From a checkpoint of a small transformer trained on Wikipedia.
Size: vocabulary 8192, 28.1M parameters.
Architecture: RMSNorm before each block, rotary positions, no biases in attention or MLP, tied embeddings.
Training: a variant of Adam for these matrices, 376M tokens, 5744 steps.
Each number is 128 + 32 x the weight over its row's rms, rounded and kept within 0 to 255. Layers, rows and columns count from 0. Numbers have three digits each. The size before them is the row's rms in percent of the matrix's.

# down: layer 7 MLP down (transposed), 1216x448, rms 0.0294, rows 386-452, columns 192-255
# gate: layer 7 MLP gate, 1216x448, rms 0.0328, rows 387-453, columns 192-255
# up: layer 7 MLP up, 1216x448, rms 0.0315, rows 387-452, columns 192-255
down386 107:161113111144135092125139160116145120142135111073129122123097143141117122157136166126138121128146151155082213111154121112078132159161115162115124138112108103144112184124110092149146154173176113
gate387 101:113109087128116094097180111079149076201057091112126104094069085138091112103142139122095139140108089135121142170119154126090171118141138114126160111111144114185104136095162196125128175135187120
up387 103:132106166162090153114159104108102116108135135161137156142086128154095149145099123150088127136150178207106102135068192130136133127118158072143170142141165193128069185079124136181154125120156104
down387 102:120156152128144158113141156099135163158171083189130153126103111162138133151198157135145101149133104110155122187152126066192182108126144091172146151110148077119078112057110117111186148151211073
gate388 100:167179132084081070110150107139141127101119120103087056109092153110159073089100107135128203066142145156141122115122092177063133163079166113091151107094099161157173192138089099150191143141101108
up388 100:121154144099119119151099126171094125126170199182070099221122086096139180095147093171122105093124136110117181133155171140130125125184082157111120101133091180129225141088195137179135149124155147
down388 101:151096169128141139168148134129160115157157090092070092130159142132097116082138091186148116101104105110107121063050134133091152172135163099078159170117110128088146167088136162152077173104131093
gate389 099:126119106132093123097134085156140142120153162107118156170088109183156149072129127156110111087152159097131183124147117160057135144127114114128130144103157126120075159141139140103103201147133148
up389 100:169104103109074057098158192184138132135139170113099153126139125152111089106152087111159174144082165050112105141113086132120180163140105118159135121152103148115130133145112133111198072167137140
down389 101:099115152124068135169172094174157123115103178095153130165083140116118109160094125135135119099067100133128069142139095102132078101135102174079116089166135126077160133143174151119113149079177160
gate390 104:091118147095140158138126056094123160105046102128129108175115145095129109096135127082141126120113152103148138101101098149102170059101120129150210114144117121156171135133093054142112187121147103
up390 099:172141077051137073109121129182129107138122164106183138107127111096126150138102180127182146102092082084189078063130118111111167120063127169140122142147091124112092130127123150111070112125163166
down390 099:148125104108152107142151190145113080119148128061099122049110169101151111123110124125065122144106135149159124093115130125151103156183143112110115126132131172124146111145124129165154103117072107
gate391 100:181154131178177134138113084118117105125127119102065141127165094102116129150095114149121159138140100158097075165100122147132179122143153118154129088175065075122115119134132154136144130135089147
up391 096:133105165148119159045148160193157089148084109114153129049148127136078112077074160118112066197160107149113085123109124120175133170122154103092137152122120106102080161112105095120151165114195089
down391 096:132112154144144149095113094137138093161127129127215162086128109113126115119129127105122097120133175106143131120079095128147133135209060107109191138114109170146117127063142095169077167150179173
gate392 107:104100123128148146110111173167135090166098136124152210104065167134164139089085084080142067142135182130118136130167145128114067149134121159126090126218211184157187094109145139154078110101139111
up392 104:159115180102153130108112162121094138088108140133081171160119113106179143185088152101123067139130195096158078129173174157169102128122105136159131091145094132111058155202136100106124092090124105
down392 101:156133145128114116137164131163100225078166097166109129168086137132108149158165096163093094137119067090118146099174101170142100195111139089132127159087095073082095158175143104113167108130147115
gate393 102:138159052152119144116128188173134073140085153061095165130110156097129146144114077145126150133147159129160152099132101163116140156136128147148106179103144137126134126155072077078112100152078151
up393 102:141153118138171164065112165176133139126113134168117145123165135175181130152139157146170141119116131143193083146193125090109168125160155143108144147054068154120154152160084135084153077157180092
down393 102:172158117121110153110164094142107172104146113184133148136110127138148131099098141113149192112103146176145117111203106103153098127146094099103127025123133054132107192092144168145119136151132153
gate394 108:119147113161092106182145181114182118117136151126152119136131113128156114147071146145092099140111117108153163115085163149163143159136092215175124100114063139177078168134030097101177116128171107
up394 107:083145187131167170098148190118100028129186111133139160103116098114102190160093147166101121161102080144132165085085171040148159139093125103122164183151158093068133156178163140148080102147165185
down394 106:139116158129121174185072116112116137204119178123130111142111143143126109156136154168148152123157101145107167117090150128164098127116135057144148126116173100092085132091119081139131145163159180
gate395 098:103126121108153131124105110101105177142115090095081118160098159122172153161099087121129142101106114099189129151082103169086217103121118106106128109152121185123153197135154150092126091151102171
up395 101:161054203132173150092140128126108123126122096153050085158163169136175169117125122154115145091113159210152118134138126188152130139106141130141108127156117119164164135166155073137085080142115135
down395 100:130088095160121173144096131122177120054085111146155138142207141120099144147096208095106120060090182115107150143099093116139146102127099090125122087122072110105100159131127120149119105106132176
gate396 092:129056173151126125100110192120082148120113094122133119177109076157109093119132180107106100113187134144128101133087098074109156107074130130135177156110163114068130100077125101196092118163075123
up396 098:144130122108117175149101109172136113136106140189131097096121076090151183108158117096079065189080104113136153161090069073073147152117130140117124134102153205123156145104122168113207130102173089
down396 098:051137125103125126095179120113098056123127064055171130125193128100150107167133156118171127079120152123121104160103106108179133165197100103129138097095119133118116092144110103140112094180157136
gate397 099:181157128161178144121114068109069100176126107160075115098143112111065120065104191147096136107129105163090137162136128183111197105124103081152138157137148153140140136159100128166108050167126117
up397 097:160108107055101101119081109145101074195108158157127118127143082121153110137118107128113100076126112120174182141149095111125080135130116178120124151139175125103125124162079157079146103168127113
down397 094:139128156119169084107156140143123119080151100201127138125125151112140138123117178087141194104142110125133097124117112156158113127077090095098136148159088117124077097147165088141154128129084142
gate398 102:139149124136094163150146097113146125157125125117160139124175078092138173094163082096116096124077140080157155121155125084174132149159130107066132117126122110131065141112076147121124136136169135
up398 100:075134131139180101144108099147143093132113139102121092149144158168115153165126119094111165145182133149138128145147116137110122144134191189140129148120058126173197125148172110116192094113107147
down398 100:147102167159126137183132124147192168157106156111061125100117113089161149108140127106148099139146095070151134104129126127157135143165144130156140169189141149162087093063099113174138079114142132
gate399 094:138078126150119171116146115137153085080112092123126157103096166157112094121120149124145128163072141131116124078158168073159104085122114109108142140163139134157125082092033104112055095145157201
up399 094:154109054203074142185150130140169107146192119114170150156110098096106120110087180098077134153172122160109088144144081113169099174121158125100129108136149139167113134121173177166123139126135066
down399 095:135178134116164142103124138165098171199042093109088148151114111141053164183113139179171134121115169151063129036125113125142130079131088080129143194113121133100079100093138143155148108067111124
gate400 096:147114107171124129102176152053096128155197178117146177192094100133127191123178132115157155108167172092150091116143105156170115148068143133201145132149116181132113099103104086113182093102166114
up400 100:143152121112166096143092132137106147184084083152106171135164064144125129150075162206157117170121126126132105104133156153094099183120091171098127089158121103156180080107147160143119096181137117
down400 101:147105121144153133134140189105163141154154184064123110144144217153176156187120126125164042166156116121159153163162121124140123149169125117102082139125097127077145143131198173170141160111146137
gate401 104:122127122115142086156111132134104031143116094122117191164144113094110170120145089082109106185105149076115082115149195128064140137106179119159062172165179141167077160133110143103061120097103119
up401 103:128121131138192109177176102139143172109149088129154115184101165154117215152108110142097105124114130092112111120115172144130119117138143161148138164169140136139137152141132155132148140083145149
down401 104:133130078080112144114143168080179157065179075123119101070160107150159114124124120107067090113130138181105109135129103174126121127136099140108110142133100121146103149121111133090123137146058115
gate402 097:160157139137155129143128147096168135155133124045118163111095152136171088150097132159078147120139164110120166147120126119078138072095152154161120127067126118183119124108120159088142131143113134
up402 096:116115140145181118142142143171147135095132169100169102138160144088140127129095140121105056104152114090148120128151174146113204151100139090143118175095159123122126134114111127106129129130139108
down402 095:147163092116111149089121078166139117156128138161169132175136093153126179120128149118156139147133109093157172123122092119210101142223110127100126151094110121134098167103119117153067104110076138
gate403 106:171134089125167145125117134146150191145127108183109125146140131130164182088099080102112153123111128105145157103138114113114198109151102146098174096112209114157215176119155127105109099129157141
up403 101:067079129153099106059123101147139131103132123144118137138162104172141118134091153115088114092133126127175140166158089042117136155142136076163121147117177130132108103149123102186148156122126089
down403 102:148155145086120136092116033123103121120081116156138144162117151173096149109123194142151171113109174130082088143108128110115125097162146099110081171135119091130152165136138142110151089119144103
gate404 100:119127097140140104114174117134119132091082209162092137118114144109115034148126125094197057132099125109196119170129170139151145190116168144195101146109133161079147146144080187114092104108128174
up404 100:128181082150108131151131111090137069110105141123169196126109109157084076102179139124117097102141119156114127114116146118075075118070115178131131108166109105123131119109149153196176114167118114
down404 099:091167116130189114189161132083143135158170162109112155172057171166054133090109126165182121202094069141079176138201153139092155135125126075131134121153084130175148185142099162125174169103092151
gate405 103:139125136119106132152153163171118156153103107143142182108198090100129127135132134170132142084152116089155150105085130146158125157153134114180109113158095126155124066154150120145080079191117147
up405 102:087119129108108152157063069132142055143100185138113164183108196177086137090114103115191138139148145106094149111129112137077112086120167121139094092208086203063053097088098162128066139108134146
down405 102:120098118107148139059126137188163081157156128098193146110118147088104151118148133156177168114090150115105168144136101131146147092111171079123121143137138192147135176096118156151117211111164095
gate406 122:134144099111106111129144157083112150143176091118153167117161083108130098127142119135132087139127122115154131138096119121099144138126152131113115150120057065117172104084139114106104144136128129
up406 114:136099064122152157103135112103134148062109104073142140124150172147162103155119137139163097127147106109169111182123169126165117163075145142151165156128122122117198096127057126144112152096157145
down406 114:126118211119142146138164129135150158121162140099154141124050154075146125138081103176080106184162097096124107091171138133108088099152121074132105153097126087094170119156083104209107122102105166
gate407 104:134094100104152169163119150120147074184146089146177126150160118096151096084115118128059098162099122161176150137151103128119121102123171170139138119109157101134059143125120152118128127120124127
up407 103:111055124112164105159103108112159160140128138158204142107105136100122091104086083162146126130147151174141121119165138124134112093182183115042127161121148109114152167136101142142165132082150113
down407 102:116087079080137100075090119114177193095140124085187123154089154109144105107113108180097087098191154131128189132158070102114091113169145111115052189120103117116160089187120092151102159102134150
gate408 097:110144062166094125110111087151125122168138183147118152146115107170140067091106090173146134132149137157197108147178116141128140114145168170098134068152161126126114073125138127152126121137096167
up408 099:157090153138171150191102132147113118108165106077173131124135158113149170156114108122137167151128136224133141097245064107108139071116132147081104084154152178133125140135125129176128142085107135
down408 099:108109113147132157084072136116153112100043126131137148156153134153166127135209148145095135104144129141127083122079143108117100104121199130117100112116100067129092184122102223142114071139160151
gate409 125:071136125158127110136103147108173147169180144181142137093144124106117146107120124170081155129100154103160135100212171107151128104109150100170108133111118083145116105084184111152200148042133152
up409 107:126129185154079120121114056098100184135147112136074076197150112137043146141152088148130099105164048157085139133096082171170089093197148106087118168111166132050160116146125142154165123152150119
down409 106:177077113134169108139117188111114136164156155113155194098105176153129118092077158131105116092107117097108136146162130142147188098121123105137079134117192172101188159172127119092128127097140129
gate410 104:167170108088103092142137137099183085149119111117154103113188119104134102124152203131095073118129121095106072111194180112179163168117120126123069170085161143165156128155098145094138121126105089
up410 105:119150190120139144069066091144151080089162103146132166106076100129118135052048129197135099160086139110118142111217094127169114147158167130143094133119091129148094097140134117139149116116081141
down410 104:117112133173178166129155091132143175106131156147134143121148158116092127130137099177149160147089091183173165098164129068129104126151134139148118162154131145119155176139160150185126132127127175
gate411 102:171120139155118103094126162166184161114151064123165147086131102159084127114168183182161143136140138131077201125094113072155098087140153144119095133176151078135170122083128148100110072089159174
up411 101:190145107095080095128163119125154159133113120160153160140091153171123105161135145124187119134121038123160152167080088076213131117117144093140134161149149123109167130166139096140081110162113184
down411 103:133150048124116087152134160124107164122112104043181148116184178139128084178149171058144118064102165081166114105158087172094127156132156108123133125127101120139161129134149187147104167121132113
gate412 096:113160140079165171114148088151121113126123124165147149080153030137087116136137149118071138148139121154123089134125035052109141159082109158245134117142179123137101142154087110154156135126163155
up412 101:164081128109142117157055129110107143060168115111127080143154124205085159128113085128114109125119095173139149132177092115192123106113097080062156098070082109084120070132110135136085089131118101
down412 101:189059120142106108130106207103155101122173168118073103138153138151205083114115134128176130182093160150116093135095121143153137098136099146123137133121138120112103101156118247056139145110055143
gate413 092:107101175191124101180157126173105154099156097122130089061126162135142090117163097105123136157062081146116102124173114147163155187082106159179162150096097067157103134192074126124070134117189114
up413 095:095197120157129107165099138158140153135159182098145143143102081212082119131142157182159111146175178142092094117168127114156183140152198102158087125117146152083163156145138157092104139159153126
down413 096:151112079096060130144166073142136145108176105128159120176143167143123115131133145067125141176067110148118115103094112114098094087109161151167177150122138170108087139155098164101076101111101155
gate414 098:122180105077081142137127105174119128137086115137141132152113085187184147189118130120184149120094168105132148154160120104041168105112169134189121097123125100085139132126117113120092089107128132
up414 100:077069112204129133090061142112114121110212125144121147161188138143168121130128163084083133159098198110151133098165118135121079100132153142144135140158123158134066140096145193113143083139129164
down414 102:156097159090140103119095159063121107170088076059140163148116133140092139100133138160060038102119128114162144156133073082100105078113165129124075151087141114081186146124147146080150148078084093
gate415 104:119099096132137084136110136134149101152113136108169129135123061146126129091130125168117102128093132147090114090135110116120131172114118151134085116162085117104153098111069132112050151117149149
up415 102:137186129127123113128137110161134119136137217133111094136116112203175131133042126112127127134121082169108169103164128151151119139174176169178128091167139139119089157171062081144078170132151140
down415 103:161125154134210121124112192102108121157177166173093169176155136128161084169109116136118154067075131155103133136118119090155162094105114147135116143134132155077120147150133136150143125119110131
gate416 100:143107104127123153112131091139167163110132122118099132155132117136134143118151096179093108191097155200128196131166164120122140165121061138098115129086142081118165138192109150164092103095100122
up416 103:115105158074174149145097162164092085140168185126109102103167137078167153122119155146158111224061174139141179066166142117070138105097108189140132168099060124147211148161152137129134112084152144
down416 102:131129130090164160137117088121122113120122129139093136091162112082147092158160136118140161137120117089171155084129100149150150102131078189088146098183179115100160115072098143081160137045120079
gate417 107:105177093132142138115180130045120108103097113151133120200153142174094205145123087116130156174132127177081128080187102141087154121127058135112091134144165118158073095121157116093137123126102169
up417 103:136154124165190080163148101144163157089134148125153156144132179133101154143162095059137133140119092126122085166118136150143191114101137166144100123115121144156060044183149112072166127103170143
down417 101:099135071158130098151140140164111175143156109070071126121102089124104120122136121144092155194161211184192139126151129118097077135136144129153089118143140151133132151116096100159079145133133139
gate418 092:155115118132136156123100153167118138114079105100178063149079184156104134118104123146109156138113058125168140165190106080117149176124135063061182161123114118082110126169110105103105161104128161
up418 095:147127165221171130129118175090135078141067124113111133121186089151098162162137139132108139114139103080162125169163076169117111085127146120117164142179132119131089112130161132102132142170111165
down418 094:125099160123065136151132164109131153131115154128132132104099163096138138151157128076142133087166150169137113131153142175102115148147088096118161103141064145099068117166160168134068179118139139
gate419 108:187099096141065129161174110147186142156085141123146111146157145109108087200155084107198195096176126165128108103159084078126140170221162147150068129149142136128154139113108091143142190135113074
up419 102:165111168138159092126104097116141098083139135114173125111106112151112140124122149120119133202173060098128172144117143125119139085092110140138154109144084104119091114059117093113118094143095080
down419 097:126102112129158164174133083141122107089151122157135091125050180090108140095112099176089126142152163083122148121181089150076075151086172150110091135153070149127149160164121146107119119175143101
gate420 098:128111142098063116117182199107096095109139122170181156132127130132061122129111118097148132175107141134126134119123169112134169102149077135216156103085099081155138134073180106130099164147122134
up420 099:081118127128089095142168103162132133104081160113127113118077190087107152124173134092152132159158188241170104134192151178124139080081146125107180122100110095126116197120151122142156145159150107
down420 100:038118181108147143142121121098133086096149114147114083123126155185140104047120103107097184151154137127061104142113101211116184096109130166051155140127170116163099068131112119117116140140152156
gate421 095:149118070084134148154089137111151104152164139126132172126089105082142106135167162117122096140196135141130101122117220112144094143123086098079103135081129142130166092104161154078159196148160127
up421 097:167154136132068144111075173115109134134159109126083078131106169113142119114194107134196142097134070145145174111150045185100111177157152121120125135107142090156134130107081117136161150126102101
down421 098:124102153138149089149164138098131138075137080144149142084168117139087104142073133132157075167161128126088065133045104126122155220074120179138149131175081097128126138095093086156203098124157102
gate422 104:135117114191111123152132182104191124104093106128108121123092115147166164093138145122182176050104127123152090169116136113166171115141191105149116085099125146128106164144117116126118147122104149
up422 101:115138155151122180122119123165120140158162155140174089127142146120121169128144135178071125086138131124121158132141131129128080147108120130122107117114118143147120149159156152214128117119080148
down422 101:159135130090113113069150113121139156163103148149144082149109081121102185120179134121057092102156146124131108130110114131117098149111153154098131141105147118092093113105083075109143129117164146
gate423 107:103149147115107185135174096157103142173125160088102117109157119063092040134097081144135160092191137124060119125149088166097130103133169200110113180151138095099117093202089181086130160111143127
up423 102:144140092063132148155072133114161137104128118177107118120145079172149158117108106158050143084121174164125127148131135114136141163082058110123144165112104131107100138160204149155099106158126137
down423 102:099114131092139135127148155148094138125102131090137095127191124100139159159108111135155154130156131124180069203136179108089084111151107179179105150094115053135131112158093167164112087153082148
gate424 101:168121068114089094103097091140128115132140153112145142101150064073181191127116121116059121183106098140133138072090123138150138094120143088104106021116119065182154128106103175117091153164139191
up424 100:135123167149102089172065104104212065141106067127089153152085113081097165171120127124114090106150078164136098137127140143151102080108145094102094152153129145114084058147179103128154101174161162
down424 099:162147158163075107067118103125108125167131116162140073150162120139163143159135113202174152127112151108195127113107144159050152081106119141114184190128136114153112111139162111129149117158128144
gate425 098:135158114176100139163138100102140150116142141170119150162126051135089140184161118128136138117140098147145104107218110106147098037152109138168105137176130135104194128175104142091133063075117110
up425 100:212097118130148127124143134073146163110127148093157181167184144109124105169107065186128137145103130133150118161137177117179168080160169118164094117151153103123166144127147098168143097118130158
down425 100:122096128134144100129127144113162148096151111146105101132132139101120092084111106120109172130146163109113152065133110146137149103115122077128096163115126091135084159146100118191112100152138153
gate426 103:127114128154128119064109113122154036101107106124161135134121071084114134130110136086149093102159155144141135116108129140103145091079169175213120134141049138073147121135159152163148102128184132
up426 099:056077118100119158101150174157113138090171077159181166156140132134159112149169085082113131131170170075130106117113167107080097177136139140074137091182126151106088147132201140115133112112164116
down426 097:115138170125116108105128105105153122091098125156115081139118151142109148084125176116139171160104149140109100099149094082076109147153110182102176088108110068131058138149122120121151114139148182
gate427 096:107108090094100094150113133090099162174137134107178153110142102176156132059234131150167094095138159112130140125139169095148153111128117092106081122068103105175129180101114151132114131132090189
up427 099:171120110145145116082135147142086113216153150171124118121136167152158091170139129184166153143110098091123096142149139106110103123160119118145121120110130127114185136130084117133192133154144137
down427 099:138025141113142154127180076138052114103085121105117117076144115103146098112066119159078120092148143153151170104064138080114173131140139117131105081141143207105145156164076100129089085118131059
gate428 102:116104150120147136085080131125165074104147122170125207184096104115144099120086079103213094156118118176156102082131138107159096072116119093160107131118137140079139112168218155122152143062128109
up428 101:099109100102158185110143143147098064117088082111091145144159129080114121159100147081148116102143139104109099103079151169198076135115183108104102157103154143179102100093109154115110127139147056
down428 103:156172121123156138136106069135141077126149122147137124122150067109099153136129199090135173111135148138120113178088168110155149126142134106138153173145119079179066145114091129135175120138142145
gate429 099:176145139143135134124132104084063106112125211182081150131119104160137100129108104108170115129143124140143122102111168102125146088089093138091106103186131194102092133120128138102129145077095140
up429 099:145144165129097157127143173177107114151092127150115119152131114143158102119178145163124134165090190155167155122119006095064095084141146132121081121144088090189096078148111130160093103176126131
down429 098:110071181133165141107127098122121138189157153086145111099113181094119137116075124095074128124163150120118115151112158135140123089085150129146146103109146133103211152127104081171133142135130128
gate430 101:100163068155103157135119138112175189117145180121174145105111107181151125106091134142068106127097170128147107089115093122125092139090097115151081121115115033153126113104053111097089121163132128
up430 101:136111166123208080116095126134140185141131156126121088149112076174185152079157134148204153105119152141137157139160193107176106124118056184129153130168106167147148104143145148099120206151100201
down430 101:157161116066131130198158119085108103084130128134063173119107165105133132178117101133125143098142085089111104165079113136048082124085147114122136128185124161134032097162161147134155102119108095
gate431 103:104103148122148151082114166073214133089116127096132126119087109162151171132125077086091170191071124187146169172110129103144130126107115157190071173088151095181131120169097171141132128080127138
up431 103:141190143179152142156124140105159148090130164120118113118090170144133115139166135161092169127100122079162146144130126096137103167112150144094155129100100182158123155142143091086100121142181114
down431 105:088154111121090132143126108127150120155139121099172097070139133143123100152164160079129167142115101099081161122151146062062138195080106097080081078081159105129083088164120167116051135143098058
gate432 102:115149098117166108121150112131159134144124126120129120130171082134121139119173160217114136142154106088180171092208105119131098112146138144144149166082083131134180064097132149132135089073114139
up432 096:139110152110181054095113155124111094125128067109148130158090133067094097155144137155117106111088085106100187092141161087132163122143167104105170123071069139145152141112099150126137049137099128
down432 096:140126115097164096059142113164066127151086126109113185181064146129137078116154098151143057108127147132183178138153162128154122158167160158131105114170125117157126134108141116127147048138079122
gate433 092:077135145124133102169110103126151155132161139150134130087089144130111147124075130107081125144122078103139156138129115133126090129115116071145142105106121117180149143122062162155178139192099080
up433 094:113133118176152105109134124123125162081132039133142126094099146056075137118095156127123132114136175172127119161163195161166149098170123095091082170069172129162158103164126073099140148083145125
down433 096:116101121159148159140072084121134154162099135157117136120096140112065106133052119107066039190160151114138146086207139131185165131168145102191123103080159125153113177130118092085115138096156153
gate434 097:122108161137102108043102131137101141138111126156143112131198145107141167134151114132149112127065090124137173141150150143127181121230162086114081196098155121162188161148132087149196143086136159
up434 096:193183141148147099140144157139140145154134119151074152127152169192191134122119092224110128105153160099145097073179138160170123086169170197139133083158202070153095135115081153177124203117088100
down434 095:167123068082089089115168175153150119110112139109164156073144115061129148136097054137125135154111206151090137118141164189118150138166144151101155140103095123145090122139154171155157138062105085
gate435 103:166156176137132120087185158155152106115125154122049181151120102075138127097149080167098122119163131121164152174163167152097116164105181181125106128134150193107100094154137108139093099083113077
up435 106:062111109149131110121052130121124148125137170134123135084128093117097189129091119107125089124190144081115098088137114145102120179183178082138126134193128118094114115117097128100087144132104132
down435 103:153089061114057103149080201129138153149171166159138135058161080157120060190099088124138173130152121093084069120126144108142114113162151120152174159178112158168106112124061107135169132157094119
gate436 106:136142098108124109101078086098100131098114163145120150118146102138205130101121128138142159145131156214135154126162135082179115090153145090137095098139148094157103130182085090192110143098100177
up436 104:104117155152229089128053099142135101082140125133089159127129115120130118141117160155129074173142163133154079155201134115131117120120113140123124100123108125078191106155074122096123110138148155
down436 107:119168125111120112163131110143165163090089087102141163180167124134165116222158101120081148081111155129124124168110128106093162132090164141120154118105112086113159121122158079136170107106191109
gate437 092:170121131145145109091184107071133105119113104191115122097127111103104129131162085135146153096119128100187131121078159107058150113172160151121081145167139111159131125065159120092131206114122166
up437 093:144165188133185075076107157094096121126185088117102126153120146063133122177106147173105076122114199157112091077137113133066156130148107151137175147097118103129095154148171105094126130182165082
down437 095:152112088083086136148049110125099148155152179092130093098082108096137142125140159086097081155115152183188099147129130152148156110078115059081192122110101117104160154201136128132170091099125110
gate438 106:098129142094185139185096182102169133103121110167168114134067100133192125186096130118173118150110133119111138075140165148123139084139109178156113077109155092158134050065154109118117140103078147
up438 100:157134133134131155139159176184126133104131179092094109156133112103160127115148152114065144175158102097179117116104152150112140125074199127154149180163129120147151091174100122102122125152125177
down438 103:155100163127220171157088148156121166086071162152173153102126138078106157105066177146148122160088120097117163110071165090178089173147095138147169135115101148144130203168137183163140084114108103
gate439 098:162116120163138128127116156160167140120088151081139157073116121077116090127126125081131156097101139152114126180156133128139120175118146116117176156169104124150122166138093101040147174127136068
up439 098:179135133142179152127121108130110224083093130127121224100143164094116095079169061110075123139092133093174141115133123060105099165133099163095161106156147102099145100075131121118202116129154097
down439 099:143157079101152080114153044181130193105181199126131135123155184112093138121130140092095101186136086132122115147124120154111157060147118161179168165124094179132139113184127139141151079109118095
gate440 099:095059125088182109157123154114140138149094117124165148179120154084167165135101118144136140136110130111142157142123133081139157119073041104091105133068133075079093159080100104092052071143092133
up440 102:134138125121118103139142148155115161137101102153083154082156147148103173154085089104153166145171132074141167141159088128117143162159120150117145140137061203099100119101112159109116159125131151
down440 103:120151136101164144028136149135110141186123153176125158176149106149101123121108130173127173149078163114183185165128085129194135175175150151116098089121091182186094096137141047106173117150147168
gate441 098:180106162130168186182139172032167093192136105149115186167186093049118115133063095168165091093132084108112162103131126151128137103142124128143120116170128133126160142197171130153150124095093138
up441 105:045165103118116124152155133143161159037129130116131090136068155188123144136169172150135113158164130118166068116091179176125097156199148127149105143145132148078142088077105115077139185121155094
down441 096:212170193175137127115133183069138102171115089130093153166129139073132153129102113074132124122159085136076096107121137126146129178119093090110166121146148118118139120220114136176125114127126151
gate442 099:123114110133134160120053130154139134127108072116090136099141113186132127136068098104097147146113117124156094131121162130125141168170162134125124130101132124148145095141131173122188109138116149
up442 097:103131143097147152129188148146124133092086145123084111100033147201111109113081101096133128160138203175088116112125150107071093157123138105220130196068160182101145157160162133115142097107172040
down442 100:086088118114063103105102069150137153091133157150136117157156104192082113147120110123119120114087125158146081088125112135137117101112154079128123104170123087120118125117131152127142114128126129
gate443 105:141174052145124132098143154129151121133095144094117175127173141086163112144148117093170128097148089088155117166122117176231175144128175140145119144126159135074137114151061126086118102106157103
up443 104:086098162152129164123154173152092099085086111149163183090149129097180184094142139059154163095123118120133118127149089079191124147111158102179115073189114149145165103138149124090135107122115130
down443 101:137107148149115125132164130114094157090123137180144140138175070153104145130149079101092124101072123186146104168106111140138139092146113074177173110178176102144099092057131101132177138128141184
gate444 103:175155163097168128141118131140157067120061118148100186139139124060073091118128107111130165115117068141140145095130095106144173088137096167097164073161137132086148131149125079139202141156122125
up444 101:096167090047116118127159090149131065091126176131129123112146172146113122157107121094083114115139126059092167164113181109120089180104167084098126172150143160139137144143106171140147156125144139
down444 099:084154160082119141179144138076148107143117092120102132111151124107126114130132169119197105108119137151091137211071165092070112168131184111140109149098135179181178107197161129148132159177157129
gate445 096:086179106100081111146068184117112117169127143121078147096162110124187112109151088180164119145167097145145177147119135125182170080136141153114098090122177125138138094153152077126088123101067153
up445 102:217185118136056185134118174115117156169140059082086153107102140103189153095141111121169139142160157123233203118061060169100139090128109123131168151128075100183068108136111106125164079131203109
down445 099:142098121128142172100144114099153134148127158119169138131096162085159164117107159129144110084156196128118172168102073146053138104107081103167094178153057118135094117120079121162175110140173115
gate446 098:190153186193085177133147138129122073145122141115156151052091095169141177169195074160122139121100087123113103181163194088173136169139117125172133127135162138140153103095140143115196122078124108
up446 103:075191196092133196138080132125132129131123142106153174048124154083109148102109163155108087141142069174080118114122124130116112157122144172139140076150113142170141108126136041175209167090116105
down446 100:136195176134144056173067102117143099155190136120175128054119123074125147166133122144147176177130117146161154154143128151103123166183081135128113139157121155155117110143123091112143176133134116
gate447 104:154180139113155127180106181077086110139144107082074128091119101083131148136159124173175176163108165101127164108160104163133113158113088163108086146094137073064100100136152137165154131197084218
up447 103:088175156170135141050134167077156107138124107125078076136161138103126156019102126107176114118119154154131152085059088104078168147119117103103147097104164132164133131100102150096152122143087159
down447 101:168114111188130157142146175135160120117168213163126125133155139117130137101145146175152102092096093103128131126178145155183120136194162200119108120081145134142154141044162119105136135148126118
gate448 101:086113114113155119135139124113134058103160086141143138174190139150156107193096129122194141147154151062117099150138133105158192140122178120119114118182125087110143148070126045105128092030114126
up448 109:141188090053139094146160108150130162160043145150131116085161098133112065141196115112175139119113136133109085136141094140076136115052154101105135113164150130167169155154140168088135120123111144
down448 106:108209119103106098151145117138118151138087136103190149122111129150074123117189132099185184148081183057124103143146145168090130138097142097182105160083135105137197100090161116109131128169110111
gate449 103:187141165136165122110169142114146105179102107118144112149074145165150120184093118175104141116139111106152076016153159131058097121081129117159121068110088144210095086162159100164096113113101153
up449 103:093171120157176168134174122102141106110107142201051107090143121085101094095188112124109093146148245124143163120133133160150096103140126169103157116107154106096176162145141197121198131085130105
down449 103:130188129140135108203186166154090146166142127101160138080067145127124107131141112164149111196158192133090178105202161076110097152151074135089146122094169124181180182130151129162136143145130110
gate450 106:147157061089087125059134131141100139141118140113120141121146091107102136163201123094171117103155146157135144101086105106114188143179075142124047138118132134106112089137172099104161168135148165
up450 105:135197119140136102141123185117100113138145148139112210144125122110145133147194100123129122115140116161162143129132131126135162136132125148122114139154119163157137140095138097131127082192134119
down450 096:160101157090120148115129159140130110165169136119108126160080114082170137133130131165120125157087190061145106124153170151181146192050106183135111116125128178123139186073129155098108108144127115
gate451 095:141162104071171093115066142105135119130068127143136158125181069109148159131089135158140125143168154090193146116111100141150162065113125096132108095119093122155108156106155132139146082127104155
up451 096:167130092199048138082183076124174114131154130141104114128168126135138138093165161146112075109093149127117081195104126159187106162078145165134104149129230069135099111104124189079110191108130186
down451 099:178118099100102131138090091106158178149122104109123141105182115115109123081177130166139092090100130086125131129045149181167101062123081150145129116131153077143109118133117151129175147156145126
gate452 099:169066049068097151162151114116095122112095124153166128081150159143133152142049088116105104128083093127137039176171077075127105111206200189170117091104134116145114192138076165111083128138112148
up452 100:124189139163143148100139101183090109122082097106107096096144106132097154099177117118148142115194094185100155094116157141127130177135143119159135143155104154095107148138098098106152126106140096
down452 101:104121145126138122148094112166113148148130128045186054184088191119150199104191118144110123095128142078158127094114200133065158062155135121109159082078129113127171134130151162098084130130153132
gate453 102:154135138135165072150173140099119120109102171092088136070176121123138138184074117175103068161120154134146103084151137075095130096157159141177092128084100120136161095157126122141065142153079156